Weights of a small GPT-style language model, trained from scratch on English Wikipedia: 114M tokens, 6959 steps.
Each number is 200 + 40 x the weight over its row's rms, rounded and kept within 0 to 999. Layers, rows and columns count from 0. The size before them is the row's rms in percent of the matrix's.

# q: layer 3 attention query, 128x128, rms 0.101, rows 0-26, columns 0-127
# k: layer 3 attention key, 128x128, rms 0.089, rows 0-26, columns 0-127
q0,095,165,225,178,171,186,181,168,133,199,133,195,183,263,183,200,223,143,142,158,242,184,220,152,235,137,213,244,87,230,195,235,214,223,154,127,277,206,153,169,240,169,186,192,193,159,221,206,254,123,182,153,228,267,200,175,152,212,270,196,177,147,234,287,200,178,220,170,250,172,224,195,209,200,146,218,163,133,127,165,197,205,274,205,246,160,249,220,178,249,196,140,200,200,285,217,128,179,189,200,176,247,189,160,181,184,224,257,191,191,152,196,171,249,207,151,195,234,144,174,236,136,147,212,207,204,172,283,206
k0,119,233,260,140,211,225,140,168,185,226,167,210,177,310,240,212,191,175,211,162,186,175,255,181,212,194,240,188,193,249,130,217,183,146,155,228,230,189,208,193,191,202,124,173,153,186,164,221,168,207,210,210,198,168,212,250,198,125,224,142,190,175,167,158,77,194,227,159,218,139,222,230,222,260,205,225,146,174,116,189,301,138,274,218,191,188,168,211,205,217,205,138,294,208,235,151,197,235,159,199,157,232,202,229,174,205,233,270,167,242,135,215,213,242,248,211,245,260,119,166,179,226,161,217,205,205,177,247,150
q1,085,196,226,200,156,142,208,230,214,324,132,199,204,283,208,193,167,196,183,195,158,194,201,210,250,217,194,195,228,182,213,264,223,228,248,203,206,222,173,262,245,235,206,168,242,265,210,194,234,265,194,195,177,228,187,158,122,212,244,153,203,178,198,160,174,167,174,158,185,148,278,142,185,206,213,213,173,194,187,257,144,200,227,232,245,179,245,165,195,170,262,229,190,148,260,210,193,206,190,147,195,196,153,241,186,241,265,117,223,184,141,245,266,258,95,254,285,272,136,146,231,223,169,173,214,222,249,164,194
k1,114,190,224,220,257,224,138,141,223,144,184,215,226,170,182,223,188,211,208,150,151,211,169,150,294,129,239,219,228,197,169,167,226,159,188,240,186,211,228,243,119,180,175,163,120,231,218,220,205,143,229,267,280,228,239,221,214,134,227,235,189,217,122,197,165,219,190,165,222,130,200,203,241,212,185,198,123,137,135,186,199,170,249,190,164,247,186,259,205,216,226,168,228,190,232,122,221,241,244,224,179,177,222,137,221,255,226,231,232,209,182,272,204,226,198,194,184,298,140,232,147,155,240,288,203,252,196,153,149
q2,074,221,273,173,167,180,180,178,277,64,156,123,261,133,190,268,192,211,214,157,225,209,212,158,217,111,286,163,139,200,254,203,139,184,125,222,135,168,191,203,208,203,153,253,150,192,179,175,197,195,228,207,154,171,202,232,237,184,161,171,215,174,172,274,133,216,210,174,188,184,200,180,284,216,268,165,123,221,210,198,251,194,218,183,130,235,169,247,198,166,198,158,196,220,213,195,190,231,187,236,198,224,289,228,183,220,177,241,210,245,154,180,164,149,243,196,166,202,224,226,161,170,217,225,173,249,253,254,188
k2,086,217,240,195,282,175,271,179,164,251,263,208,222,237,198,154,199,194,262,283,141,233,253,212,217,215,232,219,156,170,224,222,194,185,283,175,154,244,207,210,219,188,195,233,178,242,255,187,147,256,226,178,262,147,259,145,184,192,180,272,187,258,213,221,213,142,190,216,249,146,148,129,243,207,92,207,176,212,180,136,231,276,186,201,228,192,275,142,170,203,176,244,199,212,182,228,205,99,145,209,197,282,151,195,173,230,160,148,188,166,157,156,232,169,174,204,211,220,237,194,211,172,204,165,258,163,224,209,240
q3,080,167,144,227,171,256,249,221,201,239,210,205,139,247,199,247,229,303,185,197,158,197,229,224,165,209,154,203,224,186,224,159,157,237,218,216,161,173,166,192,209,220,235,237,172,166,207,204,174,275,240,174,195,211,158,219,220,198,229,257,219,288,132,134,258,180,190,198,127,228,218,166,163,210,178,219,264,188,216,210,205,271,166,165,247,180,260,200,234,221,223,257,218,205,119,230,203,166,171,203,246,194,172,222,91,212,210,204,101,204,221,183,190,232,189,210,171,205,225,229,248,209,279,124,242,72,159,148,258
k3,109,195,168,275,158,154,178,196,169,184,300,182,220,128,184,203,204,210,141,211,235,207,179,195,141,271,155,227,229,242,213,222,163,221,200,190,186,176,231,192,197,249,290,168,265,177,181,202,229,228,157,178,214,169,216,203,157,235,187,193,186,178,155,229,260,212,193,302,158,277,185,265,158,162,214,197,285,162,304,160,169,207,121,211,225,252,200,218,167,201,187,253,144,190,163,240,201,199,206,167,196,160,205,207,223,174,192,130,243,123,268,230,166,199,231,174,226,132,289,207,214,218,211,113,225,192,229,142,210
q4,101,137,227,222,147,211,261,227,252,186,242,202,198,133,201,201,288,208,208,181,167,159,219,218,270,183,183,280,202,203,240,194,256,164,252,254,121,187,243,125,242,212,229,121,210,208,259,288,240,227,180,188,261,245,194,171,159,208,231,188,180,265,148,220,231,268,151,218,232,180,227,190,163,162,223,140,185,192,198,120,181,227,152,137,184,173,181,168,156,258,214,213,246,187,183,240,145,198,160,183,272,209,192,179,211,242,183,260,163,272,216,233,203,233,183,183,189,168,235,285,160,152,254,231,245,186,201,173,259
k4,095,192,177,164,171,201,262,201,118,221,276,213,218,121,213,179,181,263,198,200,174,241,190,246,162,225,164,201,253,234,216,192,147,253,244,156,210,143,213,181,230,179,190,215,234,202,239,171,149,260,184,202,168,171,126,187,223,238,168,211,218,264,208,163,217,222,210,214,157,240,159,198,201,148,122,129,294,282,301,176,167,198,130,156,180,190,201,189,150,177,155,226,187,208,151,229,259,207,209,283,244,252,145,255,246,200,187,197,228,131,195,140,212,179,197,177,198,122,228,249,211,163,267,195,252,167,219,219,247
q5,088,275,147,174,241,187,115,178,179,257,134,252,201,204,176,172,228,132,163,178,197,272,241,252,231,238,197,174,218,271,255,179,232,264,200,165,209,250,162,202,109,187,140,285,181,172,262,126,168,246,254,191,60,147,183,198,261,179,242,162,199,164,231,211,197,201,180,192,197,235,254,218,225,211,225,244,277,232,232,241,209,206,215,229,167,189,212,206,124,107,204,196,223,240,209,148,226,185,166,175,171,179,176,243,255,164,163,169,219,193,198,208,257,200,202,206,182,199,180,131,195,238,164,197,170,188,194,177,184
k5,093,169,212,189,172,193,216,181,203,176,232,206,202,175,215,283,141,227,220,256,240,134,159,193,136,220,126,166,168,221,114,176,294,178,218,208,219,224,218,219,173,199,211,181,199,212,164,246,206,185,178,236,236,205,271,183,234,165,195,208,155,207,150,90,107,195,214,182,189,93,157,226,173,235,200,242,178,188,197,248,180,218,198,252,113,235,228,160,235,219,180,270,239,177,234,200,183,267,172,236,241,143,200,197,205,185,138,283,133,256,228,207,165,168,214,198,197,191,224,188,139,196,230,202,132,275,261,134,175
q6,094,124,179,197,219,171,156,205,177,143,169,133,216,185,202,143,283,191,108,219,276,272,220,238,223,216,145,192,233,175,213,250,200,280,221,220,233,118,216,215,244,187,247,162,241,64,199,146,210,249,156,198,208,180,145,187,237,116,192,215,162,213,202,159,217,151,166,283,198,243,243,225,204,158,226,177,260,207,223,226,140,203,149,150,236,230,247,180,142,168,173,244,239,235,174,170,167,172,127,244,189,243,231,201,218,206,185,189,219,145,248,183,238,187,180,168,237,194,227,258,160,178,170,201,228,168,233,218,212
k6,106,217,153,162,152,210,240,269,261,241,272,254,173,138,164,251,263,203,231,175,205,167,176,194,245,261,148,201,228,231,169,211,181,249,240,199,186,188,204,147,245,223,315,201,266,185,210,275,235,234,198,160,205,283,206,168,192,259,232,184,186,204,140,159,241,197,166,178,215,138,196,221,196,194,162,161,270,200,276,271,152,266,209,221,224,252,154,128,164,183,227,296,230,141,144,211,245,217,190,175,253,176,194,239,198,204,202,170,204,230,259,217,154,199,233,172,210,152,214,193,251,222,258,181,212,219,215,219,263
q7,090,139,109,216,163,211,237,227,185,213,271,299,187,183,207,202,278,192,189,247,167,194,236,205,228,288,145,137,225,164,194,192,106,237,191,177,248,192,211,169,251,149,241,189,246,119,252,201,158,207,199,149,249,199,179,216,138,174,275,216,171,173,168,196,216,194,209,265,226,256,211,216,210,174,185,219,275,246,212,216,189,244,156,244,210,169,209,131,213,135,157,197,130,206,135,195,230,198,179,224,189,228,153,188,168,161,165,164,240,166,202,106,184,246,127,195,210,191,224,186,255,221,207,225,296,173,206,172,180
k7,115,179,136,175,165,164,241,291,178,237,200,209,202,166,185,190,205,243,189,162,189,269,173,299,176,243,226,203,295,189,205,213,195,206,185,184,213,101,239,191,230,170,282,205,238,228,226,217,205,240,157,198,247,226,176,218,186,260,207,236,210,204,183,122,266,222,209,215,184,242,207,256,95,167,245,201,282,212,276,226,186,248,125,177,202,166,232,204,188,184,155,270,182,191,133,272,244,203,177,208,278,222,225,201,209,227,188,197,120,244,237,194,170,144,192,119,205,137,230,243,208,193,248,192,194,180,208,196,249
q8,098,186,140,230,239,195,210,197,307,103,293,179,251,167,132,233,250,171,230,190,176,210,204,200,254,253,169,208,129,186,209,142,175,193,238,202,180,96,198,159,179,200,256,214,218,125,250,225,147,125,217,274,176,269,190,216,182,208,178,229,166,179,175,223,223,119,156,284,177,193,180,217,259,207,174,209,234,201,279,164,178,175,211,235,234,238,239,231,184,193,226,218,171,129,160,232,124,221,135,254,206,221,220,210,209,188,218,197,268,199,213,207,267,172,200,164,156,203,202,214,193,240,216,200,277,203,226,157,192
k8,080,193,225,194,172,217,235,244,171,298,195,232,183,136,226,191,242,257,172,190,199,231,233,231,215,182,218,161,225,169,216,196,166,254,179,184,236,195,174,176,255,119,287,201,152,261,216,253,163,209,168,221,193,149,212,206,200,193,248,172,230,205,218,218,300,199,187,165,198,275,177,184,134,174,227,162,279,204,271,184,178,258,154,110,169,201,235,155,185,175,163,262,178,169,180,204,222,149,205,139,313,246,190,244,174,214,165,226,159,147,227,205,163,236,209,200,261,161,194,203,221,203,216,148,177,144,170,216,323
q9,091,103,187,122,165,158,202,218,136,256,208,158,205,209,259,155,218,210,168,187,198,226,183,229,233,240,185,169,253,181,251,177,178,190,191,200,218,211,220,205,185,210,177,235,172,202,179,189,231,247,220,194,211,148,204,269,210,110,176,184,270,240,208,87,204,186,177,132,214,170,243,183,114,132,264,171,186,211,135,235,188,255,185,227,187,130,248,175,168,201,162,201,150,272,165,156,304,189,136,230,210,182,266,208,163,196,104,163,165,150,187,168,176,263,165,170,186,232,197,144,212,198,183,205,225,159,158,146,206
k9,081,210,232,268,221,129,241,194,221,91,271,191,147,103,169,182,217,179,201,153,163,174,218,111,123,216,227,192,139,214,256,203,213,241,223,239,218,242,264,202,154,257,219,201,149,199,161,200,153,186,195,198,206,217,177,127,170,201,228,178,186,186,158,233,178,275,199,165,205,163,156,165,204,257,184,247,182,185,223,239,161,125,231,193,206,241,180,184,218,175,268,253,191,155,244,178,200,188,170,144,210,173,202,175,304,252,236,219,254,289,176,240,226,184,179,140,185,131,226,248,213,263,223,223,232,206,178,226,154
q10,079,237,204,148,218,227,144,195,169,185,210,171,141,245,239,228,198,202,195,183,234,199,255,151,164,153,158,198,153,214,248,154,161,188,222,238,140,286,281,241,215,229,169,266,162,199,177,192,200,248,201,146,139,118,184,159,233,214,143,141,234,213,190,148,188,220,149,139,166,229,296,206,236,194,142,213,195,179,196,146,205,192,235,189,189,217,161,246,158,125,227,186,175,266,204,117,181,201,192,168,158,205,255,155,218,280,249,228,206,172,200,274,283,185,167,218,152,229,220,206,114,224,192,224,127,257,195,201,180
k10,115,231,242,195,245,179,162,123,240,144,198,185,207,189,178,220,149,141,228,156,226,155,180,152,193,193,266,217,158,230,189,211,220,177,209,240,246,233,185,214,146,234,143,149,182,195,201,188,212,150,236,227,241,261,272,242,185,174,211,178,153,142,222,212,123,219,175,136,213,114,183,176,242,203,219,225,101,150,104,187,244,113,278,240,186,220,189,195,175,215,231,174,205,160,236,118,168,240,218,217,146,185,218,185,160,157,186,190,209,205,129,203,207,218,222,203,197,309,159,205,162,186,149,235,184,251,155,232,116
q11,100,268,214,200,223,192,170,221,260,236,122,133,184,275,158,241,203,203,169,194,170,273,247,159,245,170,186,181,200,139,139,195,183,193,151,263,256,191,148,200,113,200,206,181,176,253,197,162,227,213,251,221,134,261,232,217,289,153,152,261,202,235,272,151,255,157,234,216,193,203,143,234,206,228,247,222,174,157,214,186,257,167,208,220,212,257,211,284,226,173,184,189,259,199,181,191,256,168,139,247,193,210,206,242,194,170,292,218,210,208,215,210,170,239,230,157,200,289,261,202,150,232,195,193,256,195,255,185,202
k11,082,201,165,258,257,284,244,181,144,193,205,174,199,174,211,206,194,125,165,259,186,175,186,165,193,231,133,174,226,205,287,195,272,189,232,230,145,209,166,242,223,238,123,215,201,124,179,222,238,156,194,198,219,132,152,205,154,195,199,160,235,195,175,212,166,187,218,209,219,228,259,170,153,169,161,192,250,207,242,185,194,173,147,308,221,184,210,146,158,171,211,248,221,229,183,212,160,228,199,132,237,168,185,231,188,195,123,124,265,250,217,274,163,138,188,238,220,131,229,285,177,221,260,242,157,242,223,182,145
q12,122,133,194,186,162,137,241,203,124,293,178,260,185,249,257,169,173,209,143,225,186,137,159,213,144,182,236,156,255,180,215,265,225,216,204,204,186,284,244,226,192,232,183,185,238,207,189,167,221,229,201,149,226,153,219,249,208,151,222,105,201,222,211,130,131,284,143,187,219,206,261,177,192,160,193,180,208,210,105,290,205,194,188,205,177,188,137,138,197,249,146,222,224,254,202,114,194,192,181,138,192,185,181,149,167,169,160,257,154,156,238,184,163,242,139,215,232,199,179,143,199,218,221,201,160,186,182,177,194
k12,073,191,162,164,230,159,234,194,233,124,214,222,190,214,216,196,233,119,249,174,143,172,168,239,190,205,220,261,267,196,191,167,176,154,191,225,189,134,217,251,219,243,140,161,182,176,178,165,173,193,245,247,182,226,209,178,151,260,148,214,123,181,165,170,121,208,138,186,172,145,211,284,249,224,154,168,218,206,201,258,165,153,230,229,228,124,208,251,175,202,281,173,221,142,167,204,291,276,268,235,152,179,268,152,277,205,224,176,175,265,207,241,245,182,237,157,160,158,224,223,237,232,169,202,221,186,183,164,170
q13,117,309,225,212,210,193,156,240,257,117,196,173,167,165,195,176,146,215,167,175,233,173,191,216,165,220,253,183,160,203,263,182,223,174,229,237,171,230,202,228,218,237,184,163,226,170,220,243,203,203,150,227,158,180,171,261,183,224,167,242,169,115,222,246,193,261,252,229,179,189,181,238,239,225,140,159,115,239,206,140,180,152,175,177,151,213,197,184,202,171,125,183,176,262,189,241,184,238,308,219,123,161,282,265,266,202,173,233,218,246,203,194,236,162,263,239,176,182,170,215,155,208,120,252,262,227,178,253,192
k13,105,202,235,191,179,209,177,164,236,276,129,195,228,295,156,195,212,155,178,210,243,234,282,182,296,214,137,172,169,208,152,230,231,252,237,183,259,242,187,169,233,135,235,209,231,228,198,178,222,183,196,187,204,183,214,211,176,117,223,196,200,184,293,210,171,113,194,209,260,176,222,90,234,161,193,226,184,217,107,267,180,233,277,181,186,216,213,215,131,232,150,149,203,197,186,161,164,114,214,254,216,259,199,198,143,186,197,188,171,189,189,150,207,225,187,263,237,218,140,170,210,232,141,189,227,186,229,151,179
q14,135,137,207,188,196,170,193,219,94,214,184,208,150,207,211,178,225,214,164,166,151,191,189,218,173,187,194,209,240,194,279,185,145,191,219,215,238,205,227,225,142,239,155,211,145,188,152,150,169,206,216,176,244,143,193,274,153,150,205,172,228,186,205,141,160,327,268,177,210,213,280,200,168,163,236,153,196,272,110,223,214,213,229,186,186,134,190,114,208,206,200,195,175,269,215,143,317,227,165,184,197,234,173,196,212,216,145,188,190,245,202,145,178,246,166,163,269,234,125,179,247,190,195,230,229,193,158,252,169
k14,079,214,248,191,128,182,248,174,213,198,193,302,145,166,177,160,223,166,252,155,207,229,187,232,131,251,217,171,248,97,203,210,176,231,222,160,195,175,221,255,230,184,164,235,208,189,261,214,188,162,193,265,194,242,157,212,174,226,220,169,211,189,186,145,187,251,182,164,206,206,206,232,117,199,158,193,257,227,251,228,138,103,129,182,216,234,160,217,167,177,156,217,209,130,204,172,277,227,229,215,244,217,270,204,230,272,201,280,140,286,253,199,191,148,181,165,197,129,216,187,227,247,181,234,258,226,148,186,205
q15,105,204,169,172,243,195,173,135,220,270,153,192,153,254,149,224,273,222,169,245,145,263,207,153,220,188,211,210,230,171,130,243,119,220,128,194,241,152,110,232,145,142,191,202,173,229,144,140,142,179,232,196,181,189,237,183,267,153,200,252,200,220,161,188,228,156,244,192,184,219,248,193,202,264,237,249,253,158,223,245,245,196,227,172,222,188,233,246,283,112,197,193,210,199,228,221,255,148,133,229,198,192,167,187,160,217,247,181,186,264,233,198,161,181,225,189,200,207,178,249,240,314,226,188,178,191,151,194,153
k15,080,183,286,252,105,213,153,214,173,204,244,182,172,186,247,227,172,184,288,215,224,204,189,113,141,246,199,215,168,192,213,193,259,195,195,165,127,177,191,254,259,282,188,250,191,141,179,234,157,197,181,137,173,192,195,224,184,254,195,198,284,211,211,201,245,238,236,226,181,210,165,269,114,179,219,236,216,252,281,215,205,183,138,250,191,256,189,187,235,219,158,219,202,240,188,173,212,286,200,212,219,173,165,242,188,215,172,164,177,160,224,216,176,131,178,172,176,231,247,167,288,196,246,142,148,210,281,147,207
q16,088,184,125,205,199,188,205,229,172,175,186,208,226,212,234,189,206,205,206,167,202,195,140,226,180,242,188,253,246,194,242,170,231,211,204,135,165,144,128,174,266,232,194,170,154,142,235,220,217,228,258,207,238,208,207,250,185,256,217,239,236,146,150,115,286,198,182,188,126,231,166,227,164,130,199,133,265,232,219,196,173,221,168,256,298,119,234,113,209,222,222,219,134,208,132,237,196,193,185,260,168,256,185,245,203,147,128,221,206,145,209,233,98,222,193,168,201,233,197,248,184,150,173,162,234,205,242,236,212
k16,118,160,256,160,197,248,136,162,179,206,146,206,145,232,260,210,209,116,219,140,270,154,231,127,242,191,217,157,152,225,246,212,199,211,181,196,229,240,164,178,184,233,148,225,195,245,215,215,264,137,189,172,246,208,186,177,183,174,259,143,167,200,220,256,130,258,206,137,214,135,181,207,236,222,177,207,148,114,170,199,185,183,271,215,197,256,210,170,181,159,235,117,261,200,268,184,188,222,190,185,146,213,236,214,217,233,238,203,194,174,146,243,243,142,226,159,200,267,144,194,214,189,196,286,186,284,222,253,142
q17,092,235,127,197,242,181,193,249,179,263,220,232,166,201,193,202,167,229,195,224,183,243,158,233,165,271,140,168,249,181,231,169,190,245,218,208,204,150,179,196,231,232,220,241,215,183,198,206,198,278,251,229,190,150,175,213,243,213,189,249,250,267,227,152,272,195,177,225,176,236,182,253,160,169,214,169,239,271,226,228,203,233,121,210,198,153,269,139,176,210,128,286,126,187,127,237,223,181,185,182,204,187,260,265,172,153,163,123,141,153,188,191,202,208,237,208,174,125,304,176,197,258,222,139,176,150,179,146,218
k17,108,242,192,262,222,206,231,210,197,192,236,175,178,122,135,188,220,251,165,195,245,167,226,219,213,252,208,171,183,157,231,219,206,214,272,215,183,217,238,161,250,213,262,179,229,132,215,170,218,176,140,183,156,274,153,139,188,226,187,205,127,195,157,211,273,239,181,293,121,217,213,169,198,175,137,213,262,189,251,198,142,169,187,194,240,225,124,190,154,162,239,253,183,205,174,232,141,194,210,168,219,172,178,195,211,113,230,205,250,198,281,203,205,231,131,275,202,168,243,272,207,234,250,170,250,215,235,104,230
q18,077,189,196,149,200,159,194,104,208,154,181,227,226,213,182,219,165,140,214,198,172,168,243,131,193,123,206,162,176,206,194,283,266,138,125,193,254,269,149,228,174,167,150,263,218,254,216,218,221,170,193,197,159,258,238,177,168,210,227,153,91,126,266,250,164,197,220,176,216,162,196,189,258,214,162,249,187,162,200,211,228,163,287,208,156,221,205,212,157,218,238,198,181,145,289,147,180,249,220,189,199,154,160,180,233,235,276,221,235,246,184,234,250,175,167,203,227,205,164,208,236,207,176,214,204,266,170,243,133
k18,114,210,226,174,232,205,181,157,233,221,133,196,197,261,250,214,185,232,187,196,198,181,207,173,185,134,203,191,185,189,193,140,205,141,97,201,187,216,214,251,182,203,131,182,132,220,182,204,173,135,236,267,188,198,204,253,200,102,273,156,222,198,234,192,172,135,216,140,248,158,211,232,211,190,262,239,152,174,132,168,246,153,290,233,167,162,216,251,290,206,196,147,252,192,231,133,216,211,240,180,176,196,226,147,184,215,191,258,168,178,182,202,205,196,272,230,183,272,124,143,178,216,148,204,87,191,205,213,184
q19,076,152,137,237,176,260,208,251,225,167,204,161,191,184,207,159,288,264,197,267,157,235,220,244,235,218,184,265,189,165,206,184,150,229,280,269,170,164,246,213,234,231,249,159,197,189,160,213,233,230,154,205,170,170,189,203,221,186,239,253,225,216,101,158,236,153,152,190,173,215,234,169,187,97,184,204,181,204,206,154,185,254,153,185,199,200,155,174,236,234,200,188,239,309,164,232,164,184,182,240,219,237,280,222,178,206,186,205,142,204,252,164,163,248,122,194,179,187,247,266,149,170,215,207,236,168,232,104,251
k19,106,204,137,203,167,217,191,222,141,196,301,223,209,93,194,181,203,197,246,188,200,216,169,197,211,259,160,198,215,216,207,250,180,300,209,160,219,149,209,137,214,224,250,247,245,158,250,191,220,246,193,102,239,208,187,190,186,297,190,227,142,224,139,192,229,212,183,165,185,189,163,179,226,140,183,123,268,182,303,218,206,229,136,162,258,234,206,201,169,195,198,256,187,198,163,226,254,206,174,218,252,240,133,238,207,188,153,133,230,183,166,193,170,200,181,216,226,155,236,286,252,159,230,186,279,184,202,231,214
q20,085,183,230,194,210,175,100,133,233,198,163,195,246,207,176,199,215,99,246,211,255,157,201,127,203,180,259,176,145,183,205,275,220,197,171,205,236,241,234,186,157,189,176,256,216,223,213,142,240,152,252,220,179,201,263,242,219,200,235,153,168,129,245,223,127,188,192,158,210,121,161,210,183,203,250,224,173,197,207,195,262,146,250,212,174,262,182,208,161,180,201,130,208,199,258,139,191,227,169,202,120,215,171,165,233,262,227,213,329,198,177,248,240,151,231,144,215,205,197,155,212,215,186,248,187,276,180,251,198
k20,111,184,224,158,236,226,151,158,186,203,114,219,159,201,257,205,197,178,246,128,149,193,243,171,227,86,205,167,233,224,170,167,218,197,193,223,183,227,176,228,188,197,88,144,147,245,162,213,147,180,244,218,172,190,199,209,200,144,221,191,218,230,216,183,171,218,235,152,265,185,179,220,226,273,205,187,134,168,173,188,245,171,248,230,142,152,208,219,247,179,215,104,311,192,255,124,233,244,247,206,176,137,210,170,232,217,183,237,172,201,142,185,221,172,238,190,182,245,90,192,181,208,184,269,155,234,195,210,154
q21,083,168,194,112,215,213,168,188,227,232,117,195,217,243,204,185,206,123,212,231,225,191,241,223,213,229,244,123,163,188,178,193,176,181,146,201,244,225,150,209,185,154,157,278,198,200,244,205,237,135,247,217,167,209,221,217,231,194,263,151,189,136,306,200,156,182,193,150,216,162,188,236,227,159,204,244,187,133,180,247,261,169,243,275,202,259,217,166,218,185,265,143,158,184,259,155,196,171,148,228,168,221,183,233,230,182,219,161,275,204,137,190,214,223,176,208,185,292,140,124,200,237,129,238,150,258,176,194,149
k21,101,154,227,217,211,234,170,167,189,177,137,205,156,209,223,215,220,197,239,193,157,217,162,154,215,124,199,208,252,154,162,208,198,172,210,241,206,243,227,305,158,181,98,188,103,217,168,205,159,189,239,207,265,225,222,216,229,180,190,189,204,217,214,144,198,203,155,101,251,147,200,267,193,273,223,211,187,161,132,156,253,174,247,215,192,189,268,227,244,201,195,149,299,198,268,127,212,225,219,169,185,196,265,122,213,233,231,248,165,249,215,260,164,158,224,157,215,243,167,189,180,201,221,228,118,216,149,226,185
q22,093,161,184,189,181,225,201,249,170,276,123,248,224,178,256,121,215,222,189,197,177,197,245,273,251,292,204,252,253,214,182,201,219,162,207,171,172,173,126,184,228,157,230,248,223,278,227,282,220,218,251,192,189,211,185,167,211,223,200,200,278,227,289,190,242,194,222,172,259,218,181,181,192,125,179,208,196,164,176,250,220,274,169,220,197,215,198,195,187,225,223,177,293,102,155,221,184,148,177,216,240,236,226,271,190,165,213,137,196,240,135,133,135,230,173,263,227,216,172,212,240,240,178,196,161,169,144,172,196
k22,102,149,158,256,152,204,190,251,178,146,244,124,224,160,186,254,232,205,192,233,214,196,127,208,199,211,149,195,271,101,176,151,168,194,213,250,168,174,260,279,155,185,190,193,198,117,186,155,183,237,231,146,251,162,205,194,201,193,151,226,193,296,154,201,213,260,134,190,188,191,228,188,159,231,192,207,202,225,235,185,159,217,154,201,262,205,270,200,227,214,208,253,177,253,198,238,165,225,189,220,265,188,221,187,195,232,226,226,193,179,292,198,191,192,185,151,178,183,239,205,155,136,304,210,162,170,287,221,297
q23,075,165,143,169,233,187,144,254,168,243,202,156,144,191,193,185,216,209,200,211,201,226,229,272,178,264,178,164,162,218,148,210,81,230,210,240,163,194,219,161,221,271,254,237,260,202,175,176,222,199,170,170,148,205,108,249,259,152,164,211,186,223,214,200,202,231,174,235,209,213,245,151,178,116,209,216,228,196,264,261,215,258,158,198,228,222,215,173,186,183,154,280,118,267,167,246,171,187,165,248,210,175,207,238,165,158,142,199,232,162,211,200,224,254,218,202,148,126,251,186,198,308,167,185,241,169,219,169,265
k23,099,176,219,251,148,174,181,272,231,197,251,184,166,145,145,240,144,234,205,214,228,209,198,164,211,272,191,192,191,224,219,231,224,244,226,194,228,171,251,147,198,220,323,149,270,207,183,189,185,253,189,178,216,212,256,146,180,190,117,211,208,288,214,207,205,201,184,261,186,160,211,227,193,234,256,186,244,189,323,248,147,212,138,222,278,239,166,194,186,156,126,256,185,224,178,236,175,218,185,139,208,212,238,212,243,177,243,176,135,248,239,149,184,163,134,262,212,182,265,230,176,231,250,168,200,218,144,188,207
q24,099,129,221,217,131,163,262,289,230,174,177,143,239,130,201,118,234,239,161,232,185,158,169,256,233,265,208,238,262,251,250,175,243,193,242,225,90,202,236,176,221,166,271,127,187,179,247,248,250,224,200,218,228,189,241,158,201,239,209,229,209,241,219,197,271,183,168,199,208,191,164,184,162,171,254,183,148,182,236,173,124,239,144,184,172,246,231,237,209,253,208,201,236,164,190,297,217,179,190,207,224,191,260,226,235,246,231,179,168,242,229,142,224,246,171,228,152,231,261,222,212,206,221,173,197,165,179,243,259
k24,112,181,159,245,211,289,227,249,169,159,275,259,175,158,199,223,254,225,178,196,203,217,224,216,194,212,179,175,224,183,156,219,194,198,231,235,234,147,257,190,178,165,235,241,253,201,221,183,201,272,215,148,201,212,155,177,221,226,204,207,205,304,162,183,214,215,214,245,212,219,185,128,269,177,155,208,277,194,261,187,172,219,125,160,257,262,178,240,153,224,235,241,173,190,114,241,203,137,197,228,249,226,182,252,200,200,238,239,276,217,227,234,175,206,256,199,240,125,284,274,219,178,281,189,276,179,185,171,262
q25,091,201,190,237,245,155,210,169,277,127,199,230,216,190,194,193,200,191,208,164,81,191,197,117,222,205,208,211,167,128,184,203,222,201,175,213,170,217,217,196,125,259,143,210,161,167,259,191,221,115,274,285,239,199,250,273,215,133,195,147,150,130,164,211,180,209,180,208,187,133,159,221,193,212,232,206,152,146,174,236,219,161,186,187,178,229,273,177,150,197,234,249,202,208,189,223,181,220,236,174,182,171,137,94,224,253,208,173,222,259,238,252,234,232,215,247,169,242,205,169,191,255,168,215,244,191,188,109,163
k25,116,193,223,203,212,203,203,160,230,236,148,207,181,297,236,176,228,161,183,212,162,197,212,133,202,115,234,183,164,169,228,247,191,156,149,225,179,279,147,223,207,180,114,217,167,230,178,192,154,171,215,245,128,141,252,256,172,189,261,185,228,120,209,185,159,181,241,156,187,182,224,246,249,229,200,239,191,233,161,192,195,165,313,231,134,208,201,199,204,203,190,107,185,215,301,95,210,184,222,184,171,190,225,159,181,171,169,237,205,153,179,258,190,155,248,192,188,197,131,214,262,243,139,240,199,206,146,180,174
q26,133,192,226,189,210,219,186,144,126,239,167,191,180,230,260,173,182,163,174,155,165,204,172,194,179,142,190,220,202,161,253,184,183,142,154,181,245,224,171,252,160,201,132,204,121,200,147,167,162,191,228,224,245,157,221,281,170,182,211,198,260,181,219,127,154,214,237,152,165,201,208,219,174,238,222,195,158,261,108,192,199,209,272,202,175,121,234,161,270,197,181,157,219,227,239,130,305,224,173,201,210,218,195,227,248,159,135,191,172,162,168,201,163,204,209,128,235,268,117,147,242,128,162,234,161,213,152,184,147
k26,105,165,234,188,205,160,231,130,141,259,165,255,193,252,159,134,278,132,170,214,163,195,228,212,157,163,193,215,175,152,252,193,186,252,165,154,172,270,162,249,237,213,127,280,152,174,202,204,215,120,193,205,207,115,155,153,196,249,267,148,191,79,183,241,203,229,233,172,238,238,190,181,150,206,151,249,199,205,140,190,235,137,256,161,183,198,242,182,213,215,219,187,218,212,245,157,208,184,147,199,172,220,172,108,249,256,156,213,225,223,196,238,201,203,123,154,194,185,211,163,224,204,140,232,204,182,191,225,178